{
  "intermediate_size": 640,
  "attn_scale": 0.126,
  "final_lr_fraction": 0.0,
  "doc_mask": true
}
Each number is 500 + 40 x the weight over its row's rms, rounded and kept within 0 to 999. Layers, rows and columns count from 0. Numbers have three digits each. The size before them is the row's rms in percent of the matrix's.

# layer 3 attention key, 256x160, rms 0.0436, rows 0-80, columns 0-79
071:529543540439472497447521533553467552463460534512481481433517528485510515506450429507489520477535495456563547433508561492521560481578489539549515476513613541476507500603510536534530501557485449568493529510553473489514531488536563536475506566
071:449493467510479503476539480549464473515450601464521450446490477507510498486440590476510536405571478549475499474539502453438477482483547423422432487495508564504594535484464444518496477541472507515523574492495522504501543473490458521475581508
070:540457606506500472509515424533501543529466452472515547479515453523522457505498526504523488477469509460426453525486423507463554485537424545520550500496452531419500502551500436498510578425536455544515515500516487475531431535540490503484456463
096:489557512440493448447517476427444539498445487486524409445476478503438557435459443520526525437451550518490499521540475560503511548535441459518493531529615480501526475517537474516506567476439491594538488418498490477540451478525452473457483436
074:468459468529528483496486505465567454479505563547460476451443493487428500523560493480512424483464468494482485507486458533427483547503478523424551535548531489527528495428491490511449550466487487529527428509500518530536487595512567465546507487
071:417503483482493493512546444495485549467523498486485465504470504443508511539489512392545497514490488498579523484496574542469480494480444517507546484525537494528514551561586532548489488458425546536603514476446447444557494513508467496418493504
080:489486521511584564529517536506519541516519570547530538558500426545508525542524560539449453586465495549508518547470557438526512455553575502500496490543434445475547461488506521503537423492499488487522425469456452539546505519489536529532463529
090:531442558500478537538510440501537494531511566556463534467489438536536471485489546513547484539445531489534527505485469508513498475490536451508526446497484465447478493468533554505423494417584532514510500532508501510534460480442520506465421430
094:518480534475434427557475490527536503436438531531496449449445490420475489454555501486534448530523514444462474507478469530507522515504387562500538552547539494545562464606525541477510502487519540559521488522530480455532499487466508492472502586
087:467549573569567448427554482456507527485499421509493465433499586501466533448528467473442517460541475484462540488504486523522504493522556522604409529512520545481531606560557485550543480529533476534502490541507507515494467534442462478550539529
095:486574485505513473508439432458569532518491488555517524470462516589527499466557451448519459467485423474486508541496488487449474520445520449524462512529522459459486555512475500542473596472485506543453496551566501507516499492507515458490568482
092:491441415428491526479430445465483528462517591472485454561423416443536460581527499465469516511486491482492487511499507491530503443509408467500519479567426477493511480507549502424492507505559456523505469535464521462562549413470574513478467496
091:504561505550533476420474515510445570510507478540551497477532578535469569466467477522411521470558466450527456503466462514493461521531481497578490561453505445455470515440476461417485444507541432516440522540539519490443477561495483516511530569
104:484580532554567592473469529478552516554430481449494484473476492511525498539482486569444580513450487539560525540457539516471493544554469505578535516547476574507516544560480506545525435452434485462532453527500488473468481502454503416495580504
092:502459471495502538490575507442507551568487484518517420519472442540512417578448480430489559436458465506484490499516437496478524519538516546446499415493490455477457453451494424468527539487555504491551567500449461445503496513441469509570518452
102:589497535519489489461502501501493492532514515531494568559499514552490482408542521524550499497523483464548591446490451537500465539507582494570445506587488442486525518571452494543493482444516453457474463493511413496511485482557453476521496503
098:438439493433424487500476504504526560488600466549466537504513442494485440492647503515508427474492462448490483535484514436494526517481473513547481497549553542507513614556491536543517567546501464468523519518517593527496542503511535453502542485
120:470541438487480471472520507505538464520507455468492501530487450421517459558545481507519434603501547495484521462454456461535541468449545560510471516521559492584467498603549483558499493581495494430449464571529550480500528473490520406492474534
108:497513487456542505506478536520465518549479483477507436531508564421477461442516453444441521435506514504501445486469544529449459512514443465507558516478546458530523509456511513473427416523406491559453440484559572507361569469457554472442478481
117:470504481484478498478467512542418441480549498589530499504539524527501576454578477501476459590517502445538495539501604528525525459507500483520454505534542492403493569511518568470448481587507470588462493533496529496469506558527496500512574487
108:465501512516526533499472471498440484499513552485500479570477532476434552481511462513509525529548492488535475541508503431504529436500432567490488527584482437436521557562512586437579498447474516550529488497467468496540485527547402502485442500
107:480409522498529503551497472527492456510500534446554508523520451411521394511461502494537452531484469528517545501452471527506487531474484494467465494490509478532459422463507477423460437520450472478487510498482469446488571496461501474475439439
113:497406535489451504474556506549508569506492513495550416536547449511486521531546510501524516456529508553560489526462510480530458561470427460493472514544495483549554548533525520501454493505492465455489443446510430517504506547508471524497481453
133:501505518509553494441532522531546544458540536487474495532537446478570534577511494438571553585502522529545493477420461510548543469507502483488491481493465458438481441561471535481547512413459529533499461489517481457513449499562533470494461444
110:576399510465529533497464497440489533458379570544535507478495455450499518508454573573522540455516517544464534543483503553438520511491490468560503442488516531518526525457469452513513483522568474529483463477532509537506444415523501512561455525
113:556517458471500445496461527540528440463478518580437476538501581506496471545482507455490508506530525502611435494497474484563500467508548505458510515536566411502517450487546501430515539569467509503514455486500474462519528545524490478509437443
098:532499479463541482479488482465454562553511498481522486546467546484473513498521528515514568528426489462475485485509491530477559464502476563415492506454466414505512474479480511477472613449517498564517454465516370518520527455501473488431480536
103:527584499572484495510447487489498451499460494499470577509571562516522540460498504560512617554539574494464545398474461552534509499487545519532474510483465571479490509470477512464435437512481529487539505520484486492455458502545443522493556510
093:592474518514501484533499509557492452455507461547510519588397429505550455528509527453469519522466543524500500517505529522467464482482449486420566476519465467504466495501479471504529437446451513559496483497555521448481511535492529497503518468
107:446547524515558521466464520481490473552524511518487530526566496488573535515529450507483564547558505422471452469472563506469553475503527492496507512507465536495525501515481517467517437539555427480573489534514475545571579526474521534511528443
114:484505533511488502454527482507440534438474583484463518357530476411462519437486532501445520482505489526554516457577539496504535516465527463532467525441533499500493514478444512486522549436467484504504478500482492500546500515471441581566484450
092:531529500512475486424514544450546604553490482566454487492450452497482523524485453489508543512486490535426466515456513454548517561448470566505543513492469489563456473468497505493560523486546389463545469431529555530459478507488573529525515489
076:492434499519429526486550494528425487502472477500513484485503519423559480518481520472487585508505530538459443514514519506459504490526510573544507501468527530496465457503524457513537524411420464471569453469502468437523456504443489570521490542
083:520468480579517536555448481556519489516542499457504601520503489529580413421547491507436477575517458490452516553507518407506493449460477492506447466523415498437514519499503617472469410522538517442508485549478492524472479506483551506525507546
081:511399536547581532553459514455597507518544530498531544504492464522498467507560551523553419472501518478436491526531447447506513487467528518425576506523451395448527477478535518476447489500540524465516448478551540567501450568525500518511463420
069:500537536499552548505521419443441511549448458480520491438498490467466525527443573465501560411513478528559517538491574472498492490518506496500463495522498459477515552481483446496571471534482553607524519459431508551489563511511467462495573479
080:435587476542471448451585519498498496461499530491502440554535575472496526392412458493478516470515553519548556442567480542566472551483502518485418464488521481531518522483404433452495450549473583533488526472508509492480539501501440543466575536
094:522463510533497520461503502424454479537406504460522501467553529494470566586481513484446520380508539566563486456443528526485509558501530464477488474518538520551492491468511472461516518523433476500358561480491541522476576490480477578493487521
090:455527480485548417490601522537444508483529533522494492512438485462478454457463495573474465467484491504489522502601469527543569499570515469554538561484476454527488581480485476436509461516486491437627459509550465473483477512449483452509529482
081:430497448436505539444488490468507511452555541508522511482455484488490513559477502493481504523506480443527479487507545407526513422482506497531434455517470439444456445449481497467466518456476506515530441529489524569518549517514503502433455421
102:450506489529494401497537482503503498462458471496480458514509554504441527498478466464572470424517534573594502530569438502581544528531538504505424537538518521547549600552460474485523520501512556482499562500483505527487503546512460481384476550
086:565504489496505456604468490530503493484512535534426535505492504483556473443596513513511459545573495447499570563561499534451506495550532578491541510495521554486482463473524563550482491516577510525524454490478488512464461503490504476497504493
113:531490539461487447487501419508502527464509549518480475450466431498565438529591479423497495473535493519474530480463508489461519506519469474505444481645538491532522468608587535508464543489488511527467514502538423499521521516510552494476503470
090:504518550551495508422534460443529586400468456491486486468447560498499495487464429501493522502527503442488543502455499565530468509478494555498457519578489506574553498592490496458503546524454435530550470490514451498533475588577484420485569524
099:513497504498515457521414483547558497471547496545510514531473494526505477464619509468417475550549484470532501548513559461508486454519488573540544502556493516472518523515520507598507538472495588503497407502517529514495532495473433439557559519
108:507470538447458375422528489554508471450533462475488574395516497496498503525505488513561499486516610445501488445531539540530546479533488540486452456556576486505527542517496498553512483522444530572512475482495474494507498505590489486506550484
107:492562558502553464496520506441520544487533441505479526545486556524405520500516458502480465511510465474437499499509511468521472456468498540540534479519484456477463546520470420564490496493457517533500512469485559476445500459508466414404550603
092:495483504552572570542467543516523485479521535487497560380503496487524544480498493497482494510470530491485509425539575511486439457514508454465483438553545495534473430464485534495574423532428494451484565553465541550530440504516534572559509453
099:449494459521523463532502534467557534479517585493413508442458594489432496501610515516470491525455494466459541591595514485499484453408412529459458521565448496580479499496439559518506548526529500423488520514476499479540471485520546482474512460
099:488460475543541502529558541507479497426572519517549544467463529531510533590546523572507483549607470470529487521555464472461458496516507587510510494559451490486390513500486550486480460458447504507421381500478558488492520516588489491530495489
104:422501482510545504449412466467463528587504497448479524494513580534509551478527491459522451489464486491467499468487541470469497554465499429539426515525533426491507415453473491527446511529513461483451496517441457468504509538511513548476460468
113:514460560518538492533531452454497600531438544498510507511508500509507500565463520490508478496486366521421436517491455469444514529391482527491534452488512567577491455401510441540499573557528490449427543480465444537475539485452556504510502476
104:509537506551441544431516573487576505499545622552488494452492548566477539424501472496467537522551433464524447468494523410485495571544481516513541514469465511493469539411472575485575503513473524455472541527560561550493421486527492529520530560
103:474556544417467504508444483520450477540494479521465456466541484484566503504412460458565601493554524461525515520514472560481507501503545439523500496445471519567492535559485502478511505499484518524504511465550450430525511536522486523522459378
115:490515509513574544561476556504597458540524462462497484523464476527499518521509494553443448520545545509493459472463530443485491500500550494484483519532513472469569522590465524510479473557444554479423406515566541515505449552500473494503463534
107:506523558421482525479527532487463440500565610574550552535495592485551551536514575446477508524518475498546426463466468496475502489559545475537515502515463495420513545457426515482516507399512463580469515521516486482506520494462436530488421434
107:581547490482507499469428453448557516454535598514498502444529470519611509501498517483433587522486480479536524519554467557464538460496502604465510518483499503531495456520529474439451466509416488509533561476481461549472476481507462468522473493
100:484548524466472466424519501512539506495563513556472508476448519452477459532501472488503460494491559454535576533494430547506483508501387498504481497570447503551465489545524508443510489507507462530499515483490554446529490531539536497489394506
101:565410498535493494444558479444583528463465503573428489475515491516545462423459492487465598485510521522482559485536492517487557464492520536445518573448536497473515483452517487529539520479406518461460551454512466476479436497505475541581475464
095:501501421517516472493493560532446468546493556516535489471557522466531476471494538406587550456527507527578544463465503516503479537557438463487423525484482432482455481499578521510465515492565445515427483540499454488519481480476480583516507520
100:515463522447542575475543549476474537536489561492560548511419506482478491450490537436491507430455483486486529572483540447520496486483517447600488500451529501489512512531429507461441446512515465500437457533527521502501491443471496408484516488
100:515461552523430478534483496519544510545494426446500567510513455461467468555502527499472464526381585563510482474500506470514527535546479551527485468482499519506486561517491535432534492569489496500459459484514502447474550495517486532483581513
110:495512554497500518498553462497536479436517506454518446570459481508591487524471504469519552545519507493521550456543466483517488519485511483548583509464552478474452486558538450428513452475489489448589620517469496507500430547517445527537414435
106:519493495483563545502477462518492523464435504523524442557482485449550564524484529485491546535505460505488451454427487559476479469574530510494493490460461530490476497481588492483502437476509490512557492491461509467490468551524477540569431456
088:494438497522468437521542475518523595461552542491482500453455496566498475462475423457502468455470484486446515507619499501556502539470467464508541399531529498438495519473519493458558461554456523536482493522460498508531485516449524434561449493
080:572535440494585505501462480474484397522418478484564492472635465403484511500541495509441487513553497536542504470436509488485450501517525489473472468524498520508529434569529412534469483450515479484491488499524540543523512469519541517473521504
077:439466479509415530492529522514491544489503547530481431499391505532474432515535518493483520484573511523512547516469443445503520530511537453552515556567478523476520462478473575537439444553488525491436472523469485423491497530579465508534458591
078:493428526514479531547554546497563577543568519507486521516523514564548496445477442490547474485476493461438531488606493512532474553484497484474547488542522468505560551465504551449542462564497540525500553505481486500510472546512498514527478443
071:518564430473531470500536501521505491481399550478481504501501521428491549514486531465529477506493495497500468577473548519570483486542524471434484535450459546557507531486498452548530529462454505466525532527550523531541465440540518551509521453
080:557507504508513474458468520467526427480435472495546487506497480427451428607465531510508503479509445504500461531437515500455500500508541501507508526534493567555537462492514440622521490422493481489510438520506496516556471503512431561437562566
083:482568496515459462448447576451505510504429587511512484470507548458538530384504506477489571518536462525547459477517483551570541496517502545542450588452516554455438539480479448443477506485476477486433502492553492472449507456509462508438518515
085:535526544537503514582514447518495545497524502497531509533500484518536497481595432516505491476481444518526537476573474550475466566484488485442504488618521541520477482552505517506551514513513512485561536514507471514558506483492530460542504419
090:408519591491490490501450474490540555473544500485466519510506469536456475455556436447482526463537413476518539531537518525579576496474473431507519469572494540431540514490535521579546482567525511527462498503492536482471514511472464402473447478
089:447553494448505489543477489513511523530482535494460528501457443554559445438589412501462579542539503449468516519527504485519526530496579461579548505532532490481483478559582522545511482520499479517498529475456481422502488494437571528493414459
090:465453495515478525513493461509513501491539477531446520516502572601569556490511576546500508596461514469455515505511496496516517515531445492470499438532529459459466548477477546490534516492502487445587585489385443498548548483514484520529448457
090:523487492485484444558464511448519518433466455477519619571502466516527475516504506499533468573488535481482476528577495548599487501503509440502508450506519505542558503510465515517585488482441479508454418519406551471515451435496497514507519577
091:483578509512486472461470580518504552466410482460531560479478505552455548536509499491545494537524519498519446472530458483487486470435533561560468521450489548471443507476412476540440508564509399444409503472580548513532513485572470487509510475
086:523545418525477537517529470518538432501465514498513587407475493552535542468490512473566477510470529490519502529547465496512492464537465486446534488500458462503484449529528531520497525414449491506519484557491537430473492472495612498510464512
109:529454457574436475463476515418473544413490535503487519541409598569539501490466500435533524450507484434471538498471520458471502495497518521508473525513512508505489485423563477535409552498537456555486524515562439519549557517533499421458582478
097:567551493552454513498554458488497511442467430527425473477410529496529535555480520446587454483536479512544514495507533491521465525449503431556490449508482513528513540506510510526554533499471521520513526474471486483578471506529523490511491474
107:476512446483533464517491515540467559539449478440503563582584442528472463510459482451549534453522492479396496510581473515510542475534568520501452478475476466486460449460606445532456484521488465506456515492568457519501488495440547536520479482